From a checkpoint of a small transformer trained on Wikipedia.
Size: width 96, 3 heads of 32 (1 for keys and values), MLP 128 SwiGLU, vocabulary 2048.
Architecture: rotary positions, normalized queries and keys.
Training: a variant of Adam for these matrices, 115M tokens, 3533 steps.
Each number is 128 + 24 x the weight over its row's rms, rounded and kept within 0 to 255. Layers, rows and columns count from 0. The size above them is the row's rms in percent of the matrix's.

# layer 4 attention output (transposed), 96x96, rms 0.0939, rows 21-31,53-63,85-95, columns 0-95
size [108  86  93  89  79  83  91  88  85  97  93 137 113 129 122 122 118 129 132 126 133 126  66  82  70  73  76  78  74  74  57  69  71]
[[106 173 164 126 125 188 137 131 116 151 136 166 134 170 111 135 126 101  90 124 131 125  91 143  91 132 121 125 121 159  95 129 137 135 140 121 168 142 107 126  85 154 159 126 128 120 122 136 133 122 136 153 145  94 115 165 132 126  95 135 110 141 137 140 163 154  96 146 135 138 110 106 133 146 113 116 148 126 102 173 150  85  96 126 118  38 132 132 124 140 138 108 156  80 147 103]
 [145 140 129  79 171 206 163 150  81 117 145 184 111 170  93 120 116 152 115 127 156 113 132 176 133 132 171 121 144 125 111 146 136 124 113 135 101 147 131 135 127 142  56 120 105 120 105 141 132 152 105 120 143 111 142 152 124 133  97 111 140 104 130 108 157 147 173 145 159 111 154 118 124 116 154 147 125 133 133 101 169 116 124 121 150 144 121 112 121 167 124 147 161 121 131 144]
 [109  68 132 147 121 112 156 174 150 153 119 144 133 101 115 135 104 126 119 152 126 171 109 125 130 171 152  97 169  77 114 120 175 167 153 154 140 122 147 124 126  96  93 136 127 162 121 112 120 179 108 158 110 148 130 114 129 146 191  96 180 112 134 133 104 154 135 104 118 105 108 137 107 155 135 108 120 111 151 113 125 128 145 133 100 112 154 121  93 153 103 156 131 139 122 132]
 [144  78 151  69 129 146 145 118 126  77 138 102 116 148 127 102 179 104 130 114 128 140 144  91 144 124 152 131 111  80 142 115 137 140 100  99 136 134 149 138 151  91 116 115 114 131 143 138 145 125 123 151 131  85  96 147 118  93 125 148 114  73 166 107 132 119 114 109 144 126 123 117 119 109 158 152  91 145  98 108 107 111 137 103 148 135 171  84 136 145 116 100  93 109  83  91]
 [107 170 122 129 147 102 110 133  96 143 108 150 175 132 126 129 121 147  78 158 147 143 123 152 120 117 126 133  94 132 121 124 140 156 157 108 167 137 119 140  93 119 108 112  73  89  74 102 119 128 137 137 137  92 164 156 116 148  95 123 129 101 100 142 148  90 125  95 119 171 112 127 110 121 117 108 102 104 142 137 138 131 103 146 149  82 163 155 119 117 120 147 164  94 156  76]
 [121 101 100 100 118 109 155 100 139 113 156 153 123 109 164 164 121 144 147 131 133 147 135  98 139 117 110 130 155 125 163 110 134 105  98 118  82 153 141 114 155 132 152 117 155 133 160  95 141 135 151 125 130 104 135  73 126 118 148 104 123 163 148 132 146 161 172 151 124 141 137 127 175 126 102 137 173  92 150 165 105 117 158 134 142 203  89 143 151 169 114 152 133 154 121 135]
 [132 118 116 182 115 143 135 136 135 159 137 149 137 127  99 108 155 194 140 130 102  89 150 128 134 119 110 135 140 148 132 135 120 105 128 116 121  97 141  88 124 143 110 125 105 136 106 128 156 118 107 130  64  86 149 175 107 151 160  79 149 108  99 124 119 131 168 135 145 119 153 112 129 104 184 158 103 111 159 166  79 119 141 129 113 123 133 117 122  75 125 154 154 120 121 153]
 [111 134 132 103 137 125 125 133 136 114 125  99 112 129 143 112 137 136 152 118 132 126 131 161 160 148 136  95 118 120 154 139 166  74 126 119 181 140 134 114 123 100 209 126 128 111 121 127 167 129 151 122 114 124  84 119 124 106  76 154 105 148  97 115 159 132 134 149 153 140  77  87 128 115 120 163 145 135 148 156 137  92 123 104 145 129  99 141 189 178 156 155 149 124 120 138]
 [170 123 159 111 133 152 157 126 146 113 107 146 102 150 113 104 148 161 122 128 113 175 110 140 107 136 145 157 107 151 141 131  85 153 132 146 144 135  96 138 120 118  54 126 162 139 124 124 131 152 133  86 137  83 111 149 100 111  92 152 106 175 169 149 116 125 128 110  88 123 151 172 144  74 113 150 151  99 132 132  94 128 102 120 118 138 141 119 153 147 160 122 148 105 143 154]
 [ 94 159 130 143 108 136 131 139 133 161 156 126 148 143 131 147 111 118 113 142 109  74 134 114 144 126 126 120 156 155  91 131 113 166 110 170 144 150 123 120 121 104 118 140 156 140 102 122 116 139 136 117 122 101 162 170 136 148 236 109 149 126 135 159 122 181 136 120 129  86 143 145 111 143 119 130 137 114 153 104 116  98 110 158 116 112 139 136  57 101 130 126 138 121 145 148]
 [125 109 120  92 125 133 150 141 106 108 133  94 109 152 136 111 105 101 118 116 147 135 122 121 109 114 159 125 142  76 154 166 171 154 101 121 115 147 130 157 170  99 148 140 143 154 116 124 157 141 143 147 116 116  83  78 142 117  82 127  91 151 125 112 112 178 125 174 146 112 154 103  87 147 112 149 134 153  63 126 163 133 164  99 120 117 128 133 124 171 106 119 140 131 121 108]
 [125 147 146 123 120 169 149 106 143 125 110 167 128 194 127 133 130 126  98 123 157 128 110  98  46  98 118 145 122 159 115 117 113 103 120 123 133 122  89 123 100 154 166 107 111  90 118 117 137 110 120 138 135  96 138 137 134 110  94 137  95 130 159 125 152 159 123 169 129 146  95 105 144 176 137  97 150 122  91 162 137 136 115 135 150  77 114 116 120 118 117 105 121  83 162 116]
 [159 152 144 144 133 163 141 160  75 134  91 109 106 166  85 121 139 123  93 150 102 111 119 149  75 113 177 108 121 140 105 111 160 132 116 136 141 149 136 136 129 124 116 153 132 134 118 131 156 137  91  93 187 106 131 151 134 125 134 137 117  97 151 156 105 118 106 103 131 118 168 145 109 140 101 150  97  67 112  98 159 141 102 147 123 147 143 156 122 149 122 119 123  95 174 128]
 [101 129 114 131 184 132 121 106 117 155 104 103 131  97  97 114  67 155 157 108 135 130 126 123  98 143 153 106 119  71 105 130 139 150 132 108 142 152 144 129 122 147 127 131 112  95  88  92 107 194 123 150 139 121 142 143 170 135 162 137 140 136 126 132 170 191 144 136 127 107 100  87 134 153  98 120 127  74 113 128 105 131 142 148  99 117 149 128 112 168 120 141 125 128 151 120]
 [174  96 136 102 120 102 157 105 119  84 110 112 111 114 164 132 132 134 101 121 146 129 150 110 121 112 135 127 137  75 123 120 155 154  88 131 161 132 187  91 121  80 126 111 108 115 131 143 151 160 119 151 117 128  86 161 106 102 173 121 151  84 136 113 123 149 143 139 154 108 116 116  56 153 144 141 126 146 175 113  99 114 140 157 144 114 158 139 125 130 128 139  98 128 130 112]
 [116 146  98 146 182 113 130 113 120 103 105 132 128 180  83 127 121 116 118 158 114  86 126 101 156 105 127 128  83  62 176 104 142 136 109 101 116 104 104 133 137 149 146 123 132  70 119 108 108 108 152 136 151  78 131 145 118 129  87 109 103 109 101 150 131 116 106 133 134 154 146 129 126 110 134  95  92 121 130 132 121 129 121 113 140 134 142 145 137 135  88 130 119 106 203 129]
 [108 130 127 112  86 144 153 113  96 108 173 172 139 108 167 169  86 101 120 127 134 124 120 133 132 139 120 137 154 118 105 123 145 117 132 153  58 121 118 110 179 132 123 131 174 182 160 119 131 133 153 112 138 120 103  93 126 119 135 108 154 141 129 102 143 164 157 122 103 104 157 144 168  87 124 131 153 106 136 150 123 136 132 137  72 137 116 118 129 130 132 103  93 146 174 107]
 [101 100  65 104 129 161 143 128 143 144  91 152 123 126 116  95 147 186 132 104 146 164 172  94 142 104 166 132 131  91 183 104 138 115 139  96  94 123 112 107 171 121 131 109  81  97 140 114 120 152 102 158 115 113 113 122 143 160 133 105 111 127 145 115 137 119 174 158 139 137 136  96 158  86 134 166 128 123 111 146 119 146 148 110 127 154 119 131 100 121 100 122 154 137 137 130]
 [100 137 150 104 115 136 164 122 130 128 153 100 133 130 124 121 138 114 144 166 136  99 129 139 131 152 115 125 142 183 122 141 159  96 130 120 128 155 149 147 130 113 158 157 150 137 141 126 148 156 125  95  98 172 116 101 158 117 129 129 117 132 130 123 142 162 114 115 130 131 118  83  91  88 116 128 148 120 190  89 138 110  88 124 118 139  77 120 104 152 209 182 157 141 137 141]
 [157 119 184 103  94 170 121 145 126 106 103 153 100 138 129 106 139 151 137 111 155 160 122 155 106 153 103 168 144 186 127 118 101 150 124 173 137 156 101 132 130 113 101 140 130 150 142 143 130 136 128  51 113  95 103 128 131 113 102 153 103 156 131 112 152 121  84 105  96 129 140 145 152  96  92 149 158 118 151 130 110 138 105  98 127 162 148 120 119 150 143  98 152 131 141 143]
 [ 75 121  76 110 124 141 132 129 141 161 136 123 143 183 128 141  89 133 169 127 116  94 125 104 107 140 119 101 161 142 139 114  76 166 110 116 127 160 117 115 140 142 141 147 140 127 125  95  85 131 131 142 150 143 153 143 157 150 189 111  93 134 174 138 149 142 154 172 127  97 120 146 146 148  98 127 115 131 102  97 154 144 126 126 160 160 162 138  90 126  89 133 134 135 146 119]
 [143 139 144 134 115 143 129  89  88 164 141 114 107 114 167 125 104 108 123 119 155 123 141 156 105 134 130 148 130 162  95 165 195 142 109 149 110 162 153 120 128 105 151 125 151 134 121 147 160 128 111 147  85 117 111 117 125  86 145 102 124 167 123 129  94 188 103 177 160 115 154 131  97 149  79 156 117 117 121 146 163 143 142 174 121 114  97 143 143 150 128 142 155 127 109 118]
 [ 53 188 140 102 138 135 118 105 112 172 144 132 131 152 162 100 103 124 106 122 110 132 122 146 116 136 125 126 103 120 147 137  90 123 163 112 152 120 101 119 108 125 161  97 140 112  74 162  90 111 125 132 127 158 112 152 125 159 139 155 115 139  98 110 130 129 105 116 164 147 112 103 168 109 105 155 114 100 123 148 167  90 123 101 137  87 164 150 122 140 152 122  87 112 137 118]
 [121 131 118 149 102 153 127 150 137 132 138 109 185  97  96 126 126 123 128 129 144  99 107 110 125 131 127  93 190 108 162 146 112 143  87 132 126 123 147 191 139 164 139 128  96 118 104 113 135 146 125 123 168 113 153 125 111 118 146 155 131 175 128  89 106  88 138 139 137 137 154 108 131 108 119 126 166 149 119 143 171  78 118 146 128 100 122 181  87 102 112 157 158 151 116 149]
 [120 112 139 121 103 121  99 138 131 126 135 146 154  86 160 142 130 106 111 181 140 170 119  91 133 134 150 106 167 145 135 110 178 154 150 145 178 127 138  91 123 100 136 126 105 138 117 103 121 161 109 141 136 206 103 140 114 125 144 122 191 131 125 111 123 146 129 113  94 135 117 171 122 158 158 149 158 106 126 113 155 129 125 123 149 103 160  90  97 106 104 149 117 128 146 102]
 [147 104  83 143 113  99 156 159 167 121 130 100 135 143 138 132 141 135 155 102 161 137 140  75 106 120 143 147 120 138 128 115 157 162 175 118 112 114 133 117 150 102 174 110 106 129 151 128 136 128 168 139 131 124 108 184  91 124 117 108 109  98 161 152 163 165  91 100 109 122 110 151 137 118 149 161 158  90  96 106  84 116  84 112 154 131 148 112  92 140 132 149 109 137 140 121]
 [136 138 148 102 147 127 151 117 157 118 103  71  95 118 173 111 113 137 171 187 112 139 132  90 112 112 145 156 153 124 165 147 149 126 143 166 171 124 147  97 136 140 132 131 165 138 107 125 116 118  80 124 144 142 143 117 128 148  67 156 139 165 104 120 114 114 156 137 112 113  92 139 118 143 144 159 112 141 126 153 139 123  95 121 132  96 159 145  95 107 148 117 120 138 178  89]
 [152 108 160 143 104  85 104 125 155 137 156 141 113 127 130 110 123 180 139  86 115 167 128  82 109 121 111 121 109 135 118 111 141 137 111 116 108 124 169 140 134 104 117 167 137 120 151 159 133 117  97 123 133 122 122  96 152 112 144 127 164 163  73 144 134 147 164 124 152 150 157 129 135 110  66 142 162 123 152 147 161 111 159 140  98 192 158 141 152 147 117 158 155 139 111 124]
 [111 150 129 107 148  93  96 150 128 189 120 155  82 120 145  99 112 126 130 120 109 119 136 119  80  93  71 144 143 153 111 159 153 134 104 127 102 108 144  89 116 101 130 135 115 167 118 168 149 114 112 108  82 145 151 130  96 141 118 133 154 144 136 126 127 131 162 125  99 155 108 102 103 131 174 108  86 108 165 132 113 110 167 137 123 136 153 138 161  97 170 114 121 136 140 145]
 [130 112 104 143 126 108 111 141 125 102  94 127  79 141 124 103 109 156 155 139 105 107 125 104 144 148 146  88 138 126 198 116 146  95 132 125 138 132 107 135 103 106 171 116 124 124 138 137 112 130 142 118 173 133 123 121 101 136  64 163 102 178  76 106 116 112 137 137  93 120  85 142 112 113 171 135 153 135 112 143 139  95 106 105 146 154 112 175 134 132 118 145 109 120 179 140]
 [175 132 130 133 100 128 119 115 150 116 131 139 147 152 132 139 167 154  83 129 146 141 133 169 167 138 146 113 125  97 170  83  90  88 172  88 113 124 116 103 136 121  92 111 132 131 118 155 107 149 159 140 141  95 131 110 115 143  91 113  84 136 132 141 164 125 139  89 146 121 126 115 107 124 152 124 116 156 108  91 139 122 118 130 124 121  82 147 146 113 187 131 189  95 132 123]
 [151 146 110 104 133 134  72  95 110 161 128 149 116 124 152 192 142 144 156 123 132 144 136 136 170 149 141 141 153 149  93 141 119 111 108 149  90  93 180 141  98 113 119  73 130 124 110 157 139 149 166  81 112 111 153 167 127 143 127 105 113 134 152 130 180 113 159 130 143 147 121  91 120 125 141  99 120 108 123  88 132 110 120 151 136 171 145 121 114 117 154 133 150 111 149 156]
 [123 113  80  81 117 131 127 117 100  78 142 110 151 126 128 149 119 113 120 151 128 135 153 142 166 129 100 130 122 106 158  94 113 136 137 132 104 111 137  87 126  94 111  68  90 126 140  65  88 114 135 162 128 135 131  91 152 109 138  97  77 123 130  91 152 139 111 158 159 131 156 165 140 162 180 126 153 122 133 137 145 106 151 109 145 124 119 143 110 123 130 101 107 155 127 104]]
# layer 4 attention value, 32x96, rms 0.0528, rows 22-31, columns 0-95
size [ 89 102  93  88  94 102 103  99 100  96]
[[121 124 117  82 125  98 103 152 110 172 112 117 129 183 111 155 147 131 141 120 136 164 167 120 104 141 133 135 178 106 131 109  92 104 145 108 103 137 123 115 120 139  88 119  96 149 120 170 146 155 129  90 121 110 115 187 161 126 134 140 123  92  91 172 143 130 103 162 152 142 112 122 121 158 167 118 123 123 109 141 119 118  94  70 135 131 161 138 126 162 158 120 121 120 117 100]
 [126  89 114 116 138 132 115 150 135 159 137 118 133 105 136 134 120 121 146 156  96 124 108 138 115 120 193  89 143 131 137 150 124 124 148  49 107 113 101 159 136 131 121 140 134 139 108 118 145 135 157  54  74 101 121  91 116  92 153 143 108 130 150 122 126 171  65 161 114 122 137 126 136 112 123 114 119 102 149 124 131 149 108 142 172 112 150 120 124 130 107  95 129 132 167 114]
 [147 152 142 147 177 133 144 117 102 159 100 117 118 105 147  93 129 140 197 115 152 101 138 164 125 124  99 120 144 146 120  82 128 137 147  92 125 120 172 116 126 130 129 123 117 125 125 119 134 132 148 116 102 180 102 158 134 112 151 106 126 108 138 171 156  98 115 143 154 188 190 179 112 143  82 136 143 108 107 125  85 132 138 141 152 127 125 145 144 102 141 149 138 119 122 114]
 [150 125 117 169 145 169 153 140 127 134 123 117  95 154 149 125 119 124 132 154 138 108 132 118  74  81 100 158 135 135 127 129 134 116 140 146 102 142 127 138 145  83 107 110 153 122  95 127  95 180 134 114  92 150 127 134 148  96 141 100 132 140 120 139 126  81  97 102  94 136  97 100 113 128 167 105  90 168 123 141 109 110  90 167 158 114 133 154 103 161 131 161 148 150 118 183]
 [118 122 127 178 126 151  96 107 119 107 133 109 128 111 105 127  94  99 125 100  77 167 133 131 106  86 161 130 127 123 129 106  95 123 150 134 106  96 134  94  95 142 104 132 139 133 131 131 180 121  83 145 115 125 151 129 155 140 119 161 104 103 126  81 125 153 110 141 125  67 103  92 158 162 140 150 133 101 142 121 132 140 151 102 112 134 176 124 163 122 152 142 168 136  76 117]
 [138 130  93 124 129 143 178 141  97  78 121 143 173 129 124 146 142  96 171 154 150 157  97 115 160  69 140 104 125 127 119  77 150 115 103 101 118 139 131 135 124 114 134 123 119 100 116 125 141 169  98 117 112  94 105 128  87 160 138 136  87 144 109 136 121  91 110 113 131 101 158 134 121 127 117 101 104 126 127  96 130 102 141 120 140  87  66 119 129 145 102  93 104 156 151 107]
 [113 186 115 135  94 109  92 116 122 139 175  99 135 145 103 118 118 152 112 143  84  87 161 133 106 156 110  83 178 173 141 149 124  98 105 115 140 139 134 146 113 100 127 126 130 130 140 123 151 166 121 126 105 160 114 141 104 141  99 112 119 116 148 118 118 129 136  95 141 166 138 132 180 163 113 125 134  81 105  86 133 144 141 111  98 174 186 138 113 124 126 129 112 127 113 125]
 [ 95 137 128 106 111 110  79 127 140 174  93 167 135 149 145 139 152 107  98 131 130 143 156 113 167 126  87 133 125 149 136 116 120 133 110 142 112 104 155 122 152 123  99 159 108 135 158 115 165 135 116 167 127 114 134 107 126 115 122 120 133 118 161 119 129  85 122 115 112 131 109 180  95 185 110 160 142 163 142  77 117 132 131 104 128 136 132  97 151 149 179 154 157  85 173 132]
 [138 110 105 133 133 107 123 127  96 110 145 139 137 139 155 145 150 103 142 104 111 148 148 151 130 133 172  74  84 102 140 130 111 134 140  72 146 146 100 145 150  92 127  94 171 147 150  86 142 103 114  83 124 100 158 103 164 148 118 113 142 147 120 122 120 176 123 115 157 125 173 156 119 161 145 149  98 107 145 130 106 114  88 133 176 107 134 101  89  99 117 118 112 114 110 129]
 [139 115 130 107 132 110 133 118  95 137 131 124 174 116 121 149 116 118 114 140 115 107 109 137  93 150 150 108 159 136 109 137  99  96 109 132 133 141  95 144  81 137 121 120 167 180 134 113 155 104 122 195 137 122 128 119 169 105 156 155 147 132 117 168  97  87 128 155 149 165 161 108 163 116 169 118 164  96 130  78 115 167 134 128 152 110 140 155 110 134 170 114 136 112 129 159]]
# layer 4 MLP gate, 128x96, rms 0.134, rows 0-9, columns 0-95
size [ 84  88 111  92 119  80  87  80 103  82]
[[132 164 107 110 109 150 104 112 177 151 184  99 171 142 113  94 177 140 101 136 106 130 119  88 135 126 118 120 115 155 125 115 162 108 123 120 126 103  90  95  89 129 116 159  92 123 135 131 106 123 142 143 133 143 132 111 106 132  64 146 150 135 144  84 128 109 133 114  89 165 102  90 147 155 121  97 136 155 109 110 143 117 150 106 111 141 112  84 128 105 153 129 102 126 132 168]
 [ 99 124 118 136 165 128 132 138 171  89 115 143 122 148 115 130 127 130 126  95 121 162 100 140 115 122 127 134 119 173 179 125 106  91 130 121 122 121  73 148 124 125 154  63 119 150 115 110  95 120 121 128 104 145 142 114  81 146 129 133 136 100 153 164 108 153  88 128 111  84 130 118 133 157 118 113  72  91 138 132 124 145 119 117 129  66 157 132 158 120 104 124 141  82 140  95]
 [121 149 121 171 139 130 139 108 154 121 125 107 112 129 114 174  90 195 141 136  93 150 131  93  71 136 110  97  93 103 165 114 107 107 165 133 117 137 165  96 148 148 156 132 127 136 112 128 129 115 132 149 132 147 119 118 104 141 164  80 148 133 156 146 103  83 150 124 149 116 162 158 145 143  85 101 139  96 130 127 108 140 155 100 121  93 151 122 148  87 152 118 137 103 138 144]
 [134 139 174 136 100 103 148 123 147 139 106 132 137 114 122 116 133 138 148 135 118 139 116 172 163 136 157 141 149 176  99 197 128 158 135  92 149 138 131 130 157 145 126 125 162 120 149  97 130 110 133 145 129 162  94 141 125 160 118  88 136 125 155 114 117 111 102  92 122  99 125 145  59 154 118 141 117 166 149 153 118  95  94 148 120 170 154  92 110 144 120 133 124 184 140 145]
 [117 134 105 111 116 111 138 147 153 145 108 145 182  98 140 132 167 128 127  98 110 159 139 114 144 105 103 108 112 211  88 135 151 126 121  93 153 146 146  95 113 131 165 134 125 136 135 121 153 168  82 133 145 128 163 139 118 150 136  78 122 165 158 130 129 154 127 111 168 139 121 134 135 155 140 123 117 130 141 144 146 147  82 102 103  96 157 127 121 159 118 154 146 169  88 121]
 [133 148 160 140 116 130 137 158 159 141 120 165  87 173 110 113 163 145  96  87 134 175 141 118 104 140 141 123 131 172 130 113  86 135 104 168 125 112 123 143 150 120 128  93 148 161 125 156 139  66  96 131 133 121 158 143 130 145 108 113  96 127 147 109 105 139 157 148 110 121 135 205 155 166 133 125 125 117 133 140 147 154 109 119 170 152 131 150 122 123 160 103 120 103 131 160]
 [142 129 131 139 158  99 106 125 122 121 138 108 109 118 151 119 131 150 139 162 155  98 159 127 167  77 127 100 148  72 146 132 151 128  83  95 129 162 137 112 108 136 130 151 128 146 106 106 129 181 110  99 106 152  69 102 106 128 118 139 150 127  89 133 167 136 102 149 109 119  69 100 125 128 106  94 120 127 102 120 121 143 150 104 162 116 152 104 163 133  96 135  81 148 137 114]
 [111 120 124 151 167 111 119 163 100 123 129 139 121 150 143 156  72 114 107 117 122 118  91 106 140  96 139 125 116 117 158  78 160 126  94 149 138 143 103 118 120 123 140 140 127 151 121 118 176 142 124 148 129 159 105 116 131 145 143 132 122 104 120 168 109 165 111 164 141 136 151  83  94  98 158 176 133 146 130 155 140 135 149 157 135  82 112 167 121 138 125  94 104  86 148 191]
 [143 150 151 143 174 111 142 140 118 134 133 132 140 100 104 182  90 173 100 147 110 128 134 139 100 131 134 163 131 109 131 120 101 154 103 130 122  82 137 138 127 152 146 145 132 135 149  76  97  87 155 110  94 134 174 112 149 200 109 129 173 122 119 157 154 121 131 106 111 137 116 160 140 115 160 107  93 145 130  95 158 137 120 131 138 144 155 122  92 107  98 123 146 145 155 104]
 [120 150 136 133 149 114 120 134 146 109 149 155 157  82 142 118 112 119 102  93 111 163 123 139 126 141 102 123 117 128  96 155 116 169 110 148  85 117 120 116 110  97 184 103 133 147 109 141 156 109 141 145 120 159 113  77 147 143 104  79 155 162 138 145 119 177 142 162 135 114 116 117 167  90 180  96 107 160 154 106 125 144 155 119 127 134 130 130 130 107 131 123 123 156  95 184]]
# layer 4 MLP up, 128x96, rms 0.129, rows 0-9, columns 0-95
size [ 98  97 100  96 107  87  96  86  92  95]
[[171 140 131 136 118 159 105 134  95 135 127  80 150 139 129 140 138 121 106 101 130 129 146 111 138 133 150 137 143  96 158  89 118 101 134  81 145 111 130 143 135 153 107  93  90 140 156  87 158 123 125 153 122  74 134 178 167 153 133 111 160 102 150 157  99 108 126 150 137 131 161 121 117 133 150 155 102 148 110 125 151 113 127 154 133 100 194 107 134 131  91 101 175 162 145 126]
 [141 176 120 127  99 111 137 173 122 141  96  99 118 113 140  93 107 152 143 151  82 153 133 110 118 116  98 150 145 121 105 119 140  84 164 103 124 136 152 133 140 139 138 120 130 121 145 139 114 135 143 101 119 190 107 110  86 122  74 116 110 121 137 168 128 115 119 132 120  95 144 160  99 166 148 171 136 157 128 106 110  96 148  89 107 132 140 159 127 133 129 115 110 152  75  77]
 [137 149 132 135 167 120 173 139 115 152 103 169 164 152  78 150 117 130  67 137 153 137  97 141 104 112 153 109 126 105 141 138 118 107  77 129 152 134 106 105 101 122  97 161 170 103 123  86  76 120  99 122 121 110 110  99 136 134 121 103 153 120 140 153 138 145 137 108 145 146 119 134  71 123 145 129 182 115 132 150 159 141 118 123 164 144 127 137 112 103 143 124 167 112 158 136]
 [138 148 142  86  96  73 105 171 156 116 126 126 142 132 132 150 122 155 137 106 124 158 123 125 108 162 115 114  95 103 111 144 130 135 170 103 124 145 134 148 178 116 123 139 156 104 129  95  81 102 170 137 150 159 135 155 139 135  84 114  81 102 116 118 185 119 167 139 149 139 141 166 124 114  96 132 135 126  98 135 139 124 175 124 158 121 164 161 111 142 130 151 133 163 131 116]
 [ 96 134 136 118 178 124 111 137 145 218  90 137 109 127 147 140  75 135 153 143 116 102 147 167 159 181  76 125 107 149 124 121 137 113 119 128 146 134 138 155 147 113 102  92  88  96 141 134 137 142 106 139 136 132 121 142 139 133 116 104  92 125 125 120 140 154 157 105 105 130 108 143 101  80 113 159 121 116 138 139 131 126 106 115 136  78 142 116 111  97 111 174 132 144 152 126]
 [ 94 128 119 126 132 129 170  70 155 142 116 161 106 204 138 148 135 103 105 135 128 129 153 102 121 126  89 138 118 122 112 111  87 106 131 146 150 127 111 112 112 156 115 118 136 105 177 132  93  90 135 160 134 110 160 147 146 117 140 161 162 124 133 107 151 104 125  99 128 100 119  97 106 190 125 128 152 135 153 138 147  85 136  96  87 124 116 138  74 121 130 139 142 134 144 124]
 [130 131  95 146 143 116 118 154 143 127 150 132 119 161 125 138 134 150  60 149 123 145 159 102 189 113 106 122 118 141 159 100  72 125 120 141 109 101 119 138 153 126 164  70 135 151 177 138  98  77 108 134 124 123 149 108 138 156 131 175 121 144 117 156  88 111 129 175 127 131 136 133 167 176 139 178 121 140 127 124 146 133 123  95 155 135 129 136 141 123 143 117 118 101 122 137]
 [136 138 120  58 136  77 106 103 149 109 139 143 124 129  90 161  96 128 105 126 122 119 141 139 168 153 151 113 115 134  91 105 154 160 106  98 135 172 140 117 141  95  83 132 100  94 113 125 141 136 177  80 129 160 107 100 118 120 126 100 154 133 141 127 140 120 114 180 110 114 125 132 136 162 124 116 100 165 139 132 151 110 146  92  83 116 149 148 137 123 148 111 102 113 142  94]
 [149 166 123 154 156 114 153 154 134 153 159 178 153 134 132 129 167 117 126 146 136 117  86 138 115 135 144 146 139 131 165 101 121 149 131 127 126 119  97 104 100 103  45 140 118 141 109 124 119 163 141 122 132 155 117 129  91 133 182 104 110 122 118 106 134 123 108 125 130 176 137  94 127 139 123  86 140  93 106 115 155 135 138 106  80 131 110 124 124 118 132 123 105  71 188 123]
 [102 100 128 130 144 159 163  92 119  97 114 128 154 112 111  82 134 104 125 123  72 111 125  91 124 135 137 126 146  79 101 117 144 170 129 171 166 118 110 139 132 160 127 100 169  94 133 118 138 101  97 177 117 114 144  59 158  97 122 113  98 139 149 106 131 125 167 123 148 134 102 104 146 129 101 126 135 146 111 129 120 116 152 115  87 124 118 145 125 115 128 170 145 168 133 121]]
# layer 4 MLP down (transposed), 128x96, rms 0.0964, rows 0-8, columns 0-95
size [100  93 107  99 111 100  91  94  98]
[[ 99  88 148 119 146 123 104 175 142 118 121 134 113 141 167 123 117 147 106 125 192 178 190 135  95  92 114 126 155 137 110  71 132 162 135 123 142 127 159 159 145 121 137 106 133 148 103 141 124 114 127 122 151 138 132 167 119 192 135 129  94 172 138 157 116 143 119 158 141 151 150 142 132 116 147 118 124 125 123 129  99 174 148 125 152 106 102 149 118 155 145 141 135 157 103 150]
 [ 96 127 118 122 105 145 148 124 144 124 101 113  53 149 146 154 109 140 145 125 147 159 138 128 135 127 136 130 125 116  90  81 160 130 119 114 163 153 161 108 140 107 127  97 147 146 114 132 113 129 117  85 145 110 123 153 104 185 122 130  95  97 149 113 115 138 134 158  68 153 157 149 127  96 144  87  94 126 121 121 125 143 100 122 177 140 111 147 142 185 132 163 141  93 141 126]
 [177 150 136 185 151 130 154 125 137 119 139 162 137 130 135 152  97 158 101  94  86 178 140 112 110 115 127 101 144 104 102 142 155 131 114 121 142 136 155 132  77 115 120 169 119 145 113 129 126 110 112 124  99 124 155 109 149 108 118 119 151  78 111 143 103 127 146 125 195 144 113 102 119 107 139 102 127 139 155 117 182 131 115  92 113 105  93 157 113 105 155 119 118 165 158 129]
 [137 143 127  88 143 166 164 112 131  95 121 130  95  88 105 130 115 117 151 140 111 113  98  74 130 156 104 143  97 150  98  80 151 164 132 118 126 120 103 105 158 148 117 141 123 117 167 129 138 127 143 147  68 124 115 109 131  98 134 170  91 154 118 116  89 126 119 111  91 144 116 116 136 150 134 132  95  63 157 147 152 146 154 131 134 112 146 163 113 163 110 135 160 152 118 139]
 [146 157 136 138 112 115 102 146  97 144 127 114  62 129 158  86  91 116 138 135 133 158 146 116 125 159 165 132 137 141 118 162 116 106 133 142  94  93 122 132 132 158 123 131 118  85 162 160 127 167 138 119 108 142 122 171  99 142 160 140 134 119 145 119 141 116 166 145 170 113 131  88 146 139 121 150 150 160 105 147 181 148 126 153 165 137 111 159 100  83 131  87 115 113  99 106]
 [ 85  99 150 178 143 146 162 101 123 137 119 104 174 154 132 109 100 132 137 139 114 100 123 114 125 144 139 137  89 127 116 101 117 160 130 137 191 137  87  96 154 150 127 136  85 112 168 149 132  97 136 148 122  93 133 108 121 116 109 124 186 106 126 140 132 141 164 126 128 129 107 116 120 152 115 168 149 121 125 156 193 113 122 122  75 115 132 149 136 164 137 127 126 172 122 116]
 [166 114 112 145 179 103 121 131 112 164 144  96 142 176 105 133 121 141 130 168 136 136  53 141 122 181 130 133  83 122 139 132 133 121 137 107 124 164 138 151 140 114 121 104 149 154 138 107 119 142 151 180 161 111 118 128 107 156 118 110 118 124 101 149 163 125 157 178 115 145 105 137 135 132 157 130 113 130  91  69  71 121 122 113 121 127 123 117 144 131 136 165 124 126 133 161]
 [141 170 128 111 161  97 115 118 108 141 104 139 132  73 131 164 124 137 118 138  88 116 121 112  79 168 110 134 154 137 123 183 124 116 119 128 124 113 149 158 147  99  92 123 136 166 110 128 118 150  82 126 176  93 129 134 115 122 119 120 126 109 121 129 152 136 128 154 167 126 128 113 127 157 124 116 119 194 119  98  99 149 132 157 171 140 114  97  96 178 171 107 119 105 130 137]
 [106 115 120  89 142 181 118 128 151  99 115 104 126  81  98 142 118 159 113 112 133 105 140  98 129 153 130 143 108 138 161 131 139  99 107 120 119 146 117 100  92 125 110 162 145 154 122 121  88  97 149 112 124 114 151 123 121 128 126 112 120 113 159 122  82 136 115 127  67 133  98 124  94 169 156 119  81 132 111 110  86 127 137 189 134 145  97 178 156  83 126 130 138 138 148 146]]